config.toml
num_hidden_layers = 8
hidden_size = 576
num_attention_heads = 9
num_key_value_heads = 3
head_dim = 64
intermediate_size = 2304
vocab_size = 8192
hidden_act = "swiglu"
norm = "rmsnorm"
norm_place = "pre"
norm_eps = 1e-05
positions = "rope"
rope_theta = 10000.0
rope_fraction = 0.5
qk_norm = false
attn_scale = 0.125
bias = "none"
tie_word_embeddings = false
parallel_block = false
init = "uniform"
init_std_qkv = 0.0182
init_std_o = 0.00455
init_std_up = 0.0182
init_std_down = 0.00227
optimizer = "cautious_adamw"
learning_rate = 0.000513
lr_mult_qkv = 0.4
beta1 = 0.9
beta2 = 0.99
lr_head = 0.00561
max_grad_norm = 1.0
warmup_steps = 453
schedule = "wsd"
decay_fraction = 0.703
decay_shape = "linear"
final_lr_fraction = 0.02
batch_tokens = 131072
max_seq_len = 512
doc_mask = false
train_tokens = 906800000
max_steps = 6919
dataset = "wikipedia_en"
Each number is 128 + 24 x the weight over its row's rms, rounded and kept within 0 to 255. Layers, rows and columns count from 0. Numbers have three digits each. The size before them is the row's rms in percent of the matrix's.

# layer 4 MLP gate, 2304x576, rms 0.0222, rows 116-160, columns 0-143
095:135104119134097179119146155144131123098113114107127113105129096143101141102147147177113117114149154120123116081063136158113144098171149092194192127178105143150114116120128128137135129117116141124092168098124132131086131166073103092176140122133147150121137102127168185128112121146118095139153121142139133097121132101092136076086124154152088121097168136145105113106124112170139126131140126149112118130141118117115104144104151149119098
107:128150193115147158106117142157138144139144169172196165174139139146120137078100095142105123139132133139157120081124093098122101141143128111148132141113100128126131177111162124145122104112157134157155119140091179128096155171111132100127119132125125106123138141103065077147115114072084118097177160160125102099071120125135138115107122140122190177147137114145100115124164103149138129166119137104159128139126054137152097117129145136154117
100:131119125155115126103100139146090154132136086152160144176151160160117148124106137133164133131081133153130122121120122137146141135128125116136121149124143154125088125131177100141148145118144087114137155107115139119147139151128085189098108149123134109158100169101130172139082155134138111122146095125118108154106153092127053073141129142090142117138190121104126178136167116147139110103135149156160129115125091120166149128156165085119110
099:104132154114104088130136111119145160100140136141124120138134123145088201176118137125163104120135109168177130110149090126125127141093141076081088122096149162104089109144121112098123112127122128136125143148135091103140152116114139136138125103105137120140131090111130159138150116115149171108149164137134117081119119130150151142099138162107154082104087125150100141134132129145154129123144109160103136116137141115161104092197106154135135
104:133118125138124109122126143110151151156126133167111110101148199152118134121110121116081153086061109110151147154146124114098162139117163137104141166138129138119141099134137077118188161101127121123096107153112119121140096140138083121172107158108094126118159106148090152159131127117133125111115090145067082114106164130132119135137128136112118086163145087089163130121162124114095134153132094104135129109143107106098113134154086128145088
114:136164149146098174140085118075123122118144113110163154130143155094107118133191194102105130116176139106127127102077172114131175172151120133173112116139105111113105100094188108139131170115161144138112136116101131117093130118091108127143099119137119091130132087187160115148136132155107126132148111137103098098128150104111117089116120134080099141117122083078113131128126164080098120104089096106106110127134124160131131149102117110101121
098:109115101152096161117097101144130144114101116102118166050113133127154146093122114137123117105178112145129139106089149095107089129106136127138116174142137176121120113130128095134151123114203121149122147063128157104087142162130117132119120155150123204100107140169145106140162083124153140146143131130082134156133117157091070146107102153156161122124128133093090158120121138160136086138099145144101117088109120127133158103113145105135136
097:133124093163180102130127134168078114112125144131075134083123137149114150120148147142114146113144111146079072125142108109154077150085108160101109096159118137153168168126106121081054141191088117153153111136166115164125153120151142098112128132161122145154146112159120097151096170118102152125099147135133139116131123163078129100136098110132092097142065140125126174108157122172110128101081150119135097131136096081138108127152135097112130
110:135138134136155168147172139153191139108141150156139143100117133131131137114103133132167137090132134162162148141130158129143130103152112123161106115143094127117153102139162127207157151140108095173107080131104142145123139150091101159154091125107133146105119130125131127136089106073159079119180160148123109094154118075127126153121138132102090192131135114143151146134117171168164061145127108107125114141129120161098110150107101058115121
099:139112118145123153124101125095152190173138122120138105172113179132128176146129106148141122125117137134149166135189135172123166069091132114138147139114126156129101135143092057142124137150100100155118177133075156109129150117104156136085100169115117107116102109079138077147060136156099122117121178120115077135162142058124173117152112100122146122164136119127130153123107153113095085144152124154119142140121100116113120117132134127124132
101:101146182148093141192135153134127118091136173128142131163133111164101131158124144116142132117150095175119094106074142162152128135090105113123155116125159106082133162116123086146103102127162103126165080112157100180081143127092115124115127123128106128120119132133151100109082105077143114103092147187107112137127143116120131128110167134143171172143127151156138103162133131158134117118092101121137103171173141123062123130132145106130136
099:138134119126112152120119129110109148075118147125152118086127130109121127108090135142129199122124142139144147103094107116158113126141126066112125121125126120156083125073150121165147143149135127118107167176107067120141108135156121124168120094112076127149153127119122127151132126112147063136169150130141133148133127121136097142084159094184110143133090107118158124159095100145125121123134109185141098109113118110116131106160143145138156
097:102130108152142164137072135141128146126126130153127098161174151145185170131095123103104095100122151167119157113116165093131069131150111132113103120131126165132161113143118107131090150142111124131134128133140068169134166102155141104132138148154105127124147105132129138137125148144117134092136102112115126169100135116143143145140139100119143120134153127138116113112089164125128082180148104112116114143136133120133134156123112124116084
092:150104125163166140088117097162153115096140103124100137135123135095108156094127131064165089150094139090095174091121120141122129123088109144107112163118122100174131097103165174106104104149172146118155120133140160126132130156110120141166080166127104140120108134141171157107134162117124122153130112097124098137144130180159144144110139183108141144156138104136164175104173132124133106174129117109143125134130124132144133141174127118135104
101:102159158114108120133134154143132099123150109158124141129131137097101115077150151088135147099166133129150160098126130114136160159124108113132113152181131202140183124088161139129094187132137101131111103130148122099120138124124113079121132138146148104132098154093108128115133135139108127127150098103122107132170124111128100128158134137094161110096109118157157114122162141150122065152087110113134119152096109090112161121118083101086108
093:144112129112137126074173128107116123117123130158172120151131165081117152130114168133114142124199127136118097178094092132092120108147105150177109140177091139164127102138148124132139102109112128101096132149111102120130157104098121092138129107136093109151096101090130104121171102094136159163106140152144127129126146132157111161116127092175088125149159151119125141119154131155126113102132086153116153139160154124124153139131122142163080
100:147131123163072112148138119123164126142153140165125134106100150148126166093103127143125136114132137115144143115136152117094152135154105117098153133090130134090070138155133068135138144132130076119146116119161107120153143154055136147080185129131150065096169112150165133125115121124097114092110119096144110146144106082134150110100110168125126165110134124162072133108109157172172127130094134131171127147153151108133148125129148109161135
102:123142134154102130111149084152135122165142155164125118127180139105118122149128121167155141135143077114128088150130151140142122103152113145176123087141101146094147122163136152116138106116152152163072075112119151146138121136157131108164155128117140128135134125159108129080150125125174098139142121103143101097103158143137137110162106111122128161133127103161147114123102137111124080094142097137122139121178156186093142109144120116143105
100:138146126136141126109164133150108094128110144141121106115132143125124138117169148136129128136160178161109154109114085114137124129151128116097140115209080145118141151112140159108149153199127135137127116107110114121166140184158087104147123120084150159151138106135165180118124125109098126115118126117144105059127114094131127114128155130085125101137099126110198117124101118138145125147126154200139116119132098183138142114152085148152144
104:117132146097134147106118093119126098138123176143160149121115115151172124069153165118136101092066112138126147100106183140147109110097120168136123117128115105145111118137127103121116086126128117160118136134070126133120134121121100138135147166153134192105105109137195131136123072142128106099156127139126126158146184096129158113168139099127110107149168128127114116123157123161088100121174100128136141164121100095138141128105135141129149
100:149122109167127158160151130183124126130153131141098138145135161093122141160108140127117150136140153155161115147130145146129096106113129130166130122118134163162134142177128126133126104060133143167108138120105112141157087165158176107158124143123120123104146141142140128151135126107157121121136131108134115101132158125151132119118106105107111109123119139135096104100102175113110140141120110165125098115151111114078147112112113085136132
096:127087121124139076080107132127111140109141116115132109140137134116083096118128141129122124128102098132187176112109147110114140104155125156085128132130121137148140110168156133132194153147080099134130126082139164118130175172099145131167149132111136102113136142117149090129096149115144100143111160128120102134123102129176099101161162129121160115136090127157151166097114124143142122086163108133149113173111131114099096136109127134098167
098:164138128166129157102105187147151154091112160120134133151148114122102141114141088129157090093114150128156113128150156096110110131111127150125138116162167118129143113148114110124133104109108120170105164122156129104099101152134138157138083153108128106126126149129120132155119128101142161098117155111122131095156100105164131070153147126169098137165102117127127154110113115103142103168119110125084128127122090129160091106127089111123141
099:117175123113137090156123181166139134069164097190130106133124156116107141111158130097143077111164140136103108125135107098145121115137118110156120060177115093159132104133114129154134136111143093121116112116089109138081164132147150097099165151154100117061134121141154111137123140098114136106134139090097088164119154164135107139131118184082091154171110150110146073132132107152127131160114096112153134175148087119140123166144100105109112
102:153137106146133079113121096161131122145129107161106129152154119146111156132129124106112162113114123105155139145106157115096142146129114112155100148127129116124109146147150137103125138146148083117124146094158120134129119110099124167139123131177132132108137123108116152118127117156104107116128095116121117152139181099122133142129128180118142148124141113109113123133086123105154129142100142184139134105111143119167115092157128129129146
099:153177147152107119099067128100116145108145128113104155124153138096125130129154130159157131129140158118127149160133121060145122162168066153141143122107126103116114134152165127147094142122149111121125162124138081178124144109172129148155162112116100097152110137124131154104149138164102085111137089128135127149092147119168114116142126118101117122160155087105141143113122146136174138106130122122105108100082105152074138119164138112180083
096:129114134126114137114071123110121069137161127111153063103142140132143130110095145122141107095149190118174154143128119098121140151140081133074106099168116121093150098134116126112135132107142120168186132156116134131159157162115141130123139123126145102107149097085164121127119117090141152161139117116084123136115128146153117137135130132119127120111090130107103101149134112139163136125132136121119155126173077136120111115131102109161127
103:136148146157155143099113158129147148119142133134124130117123140148096105099120111137112116086091138138130129115126143153169104102110101140129141158092106120099071123132141097087074127130125121148136113142127129159080132103164094134146168108147061125084104128137144142109103110110106142186082106155135082149155183130156113183139123125122146116151139061109160137135142102176136103136156070117131131110157108150135083095146137152142118
097:098140132141131115109123106114159120142137145173096108122113116146097104154174143131122097127098148095130127111096156136125139156106156138126142142126129151154111126106128151089157140146152116134132132165144106109173141084092060084158113134112143124115136115160116086136162155101132151173124146114135108121155109142147128117141156152125123158130185105111148135129109116121125105139096131114117183147124117129149144149151152105117120
099:134097110143161175167188116130150122127134169139133140091121144110145118134115126122153117098174120140128153133164140147161087131118140132107115097103135137161137116138121142115132134126137143132107098163180135106126166135156132136133146101120147130138100087117152120111155164129137085129163101137108151120148115172144106122124109091143134127104109103155112128152190175142102122126138124149150110125129124101100132181121141092135119
103:102089121119088139092123119138090126184157150086176112144148129170112142166110173134133120130121092153147166090121137165152123148147114172182105146121144162106128090135123114206125137091174132137100164137109108095095151138088072124139138106118136135132162088099170104115121172136150129163130146122110103173134127113141079088148121158082055166121131119107099148087163165140102104136091129159114128135124154145138129180112168150084085
103:113135111140119127137122108165095079153121152117115124113140122145061163075134140106155111105072131136180110127164150120158144131167086110158120100149136143126147148097129128134095112175092136157129141134152117178143150183180118133157130128129128108129115161136146131110106144118148098104135151106114072129093146124172149126147131095116123123109099120136115139088137148147102170139129167115130103150116110146172154149143112140108125
102:151153134128156126127146129114151072089137134141150136162142154132146138152086091133108095084155085125129161126077105132118135139146099102077132122104100149155106138102098120134091133130133119137125109131127132126132138134179137166160104142114148124133144135094149135112135126142115140138142157094119090105149119141147165116139134089059157161177142099116102103087138122151133136146144183093089136161129120115150148166155136166143171
104:120144152173144132137160119119101119117130070096170142122120197129117107079133115137161109125146146186146146156137146112123137133119089128141084160192104132136118120121175133138117158144109118149089123134134141137149139098133073117131107130147137126146150142107112147120120112102130126157185130140125100125162131105156131098130148135154084182142091090137087116161133148099123139141097110158156098125123147100130140141131132125148152
100:131134171142165110092109156133140161144128135124100097153115122119129095134147122122128105138103108131150110083081127127149130151109129124132083139171154124139149136142085142120119154076128136131155110138136129109109139148154116135147168144108119139112141141124089137107128157141079110113153100124126102092154130126108090109125120172099127116107121072077144095173143090115061103146116146122161122129118130163121106148118112122113137
102:140146123126178132099136150134163134101138126144118131070107137160117156127093124097107112062151110114149114126153142116110119152148142122082094155151079142133143106118152089180073142128165098162101110141160151173103114092153172128150122134111102110124138145155127150157132132122130123200158116140118135173108128094120070099148112112125139113099099125117075132150153159138131104143100103112142122124140069128119113110131119122133112
097:171172109096145109166144136083152153137141158113102118175115156103118092115112135118141173122081123107147084169098194144095109146110120130158107154098113142124119161123131169147153130088139103138148150102105132125114161192120093114157110112127164109175106105076117122164076105139103139172122146138121108128125093128151143112080112130099131124164128120129078137121119131146117093173142154167116117156108137143115103105147124128122123
097:126115124158107133174097116163092079169121149123128088139156188152115103121146130111080133123166149128156115129127146091152144116201103134161150125138116132133140072141135131155104100135145129157094165124126097073108092099132121111131142097138137135134120141101163113119169125154175133125123144107121129125101132129175118112138155128147078097168085129143114110127125143158072135132123114136127125143153129143119116145103121176111084
101:124133136137131120118118102127162084149148149119129142134157165082155096149153119143149139124114140134136146172114115130128145140133138128138109162119105145138116134132128140161089128124172130137109140173106142153107083071135140164099147186107088145155156111154161170118087131128122103111146137134097111121092171131107187108111159185112117115138139117126142173118128175099114143108108110167111165100143123139076164131104121099149126
115:119131145130096131123119178159171085138113108165115155079151111123135112119139130139131091132147135136147108156128146114160128139134140145117103098125103128130171090130112203117104146128117096154158116152082123111119134103170151131121130112120122112133114113127127107136100122132162157093111137163128132099113124118148136132137139118148158129097085127128162127152109071144129185132117126123157108108132158093099104123126100130126110
094:158103137136138114098150140149101133075155133132113097107121115140103148130116141133146133127147151147117123159130139152122085102130135188104152093157128109196177154115128150160117148165110106123149091101148123148141115120091151087171104151076093125113111126152175129090122157139139111131115118097098107142140149169149150118077159111145149097185137106152110119111128122122156122124168140131118132097126117110099157129126124146132107
096:138142101127120080127116127143152105174101131099167148136115157123143209138139109121125123106150119161168117080111069150160130163146184125108127124144127136112099148120132093173088151151122118179144070139131143129160169098148080142118109132126125166146159149123148105156115152094152113129167178148118079131129162104163135150114120124115109157148145139053097106153173154137117129127116134107163134120110168090141139115130108145143141
106:111132162124112137124116140146122167171099149097124116154133166174129147126074116117166133076135120192137091161133129101120134107095134148151134104143114142103120138140116120162134130134141091134151118157136138148086104146126122117138130120131159111133103088116137071129081110117114098108109104111098095134104111109175118115104156106148130174115122112115127146140140159136146125153122135148152180133119119100157079191199100103193156
100:124152139155137140133163088168161133150107151122135177119112118136124150093139156129125092122126139139166135120119130142175137107151109126150124118172139133130142180070181140149107118117113109132116130098113118089127154138110119153109123130160144200167124125126192093157120125141151115114101138117119103118132098144127110117113119127148140134116118099105105102105127144171162117105153147113148101120138118112173139101130096113160143
100:113149106131146152135131148156121141083117146096148129127124153141167123174115164118151116103152146125138118115131132088130131170106118127081176108117120162125106127111119116087143154106191112144094162157143125138156141146143144121149113151069160136131155108076173169129083132110157139141109153137095114147093097131165152105110169109126113137146140070126116136101105103159139102167122135098118111103122132157136093118131150127130118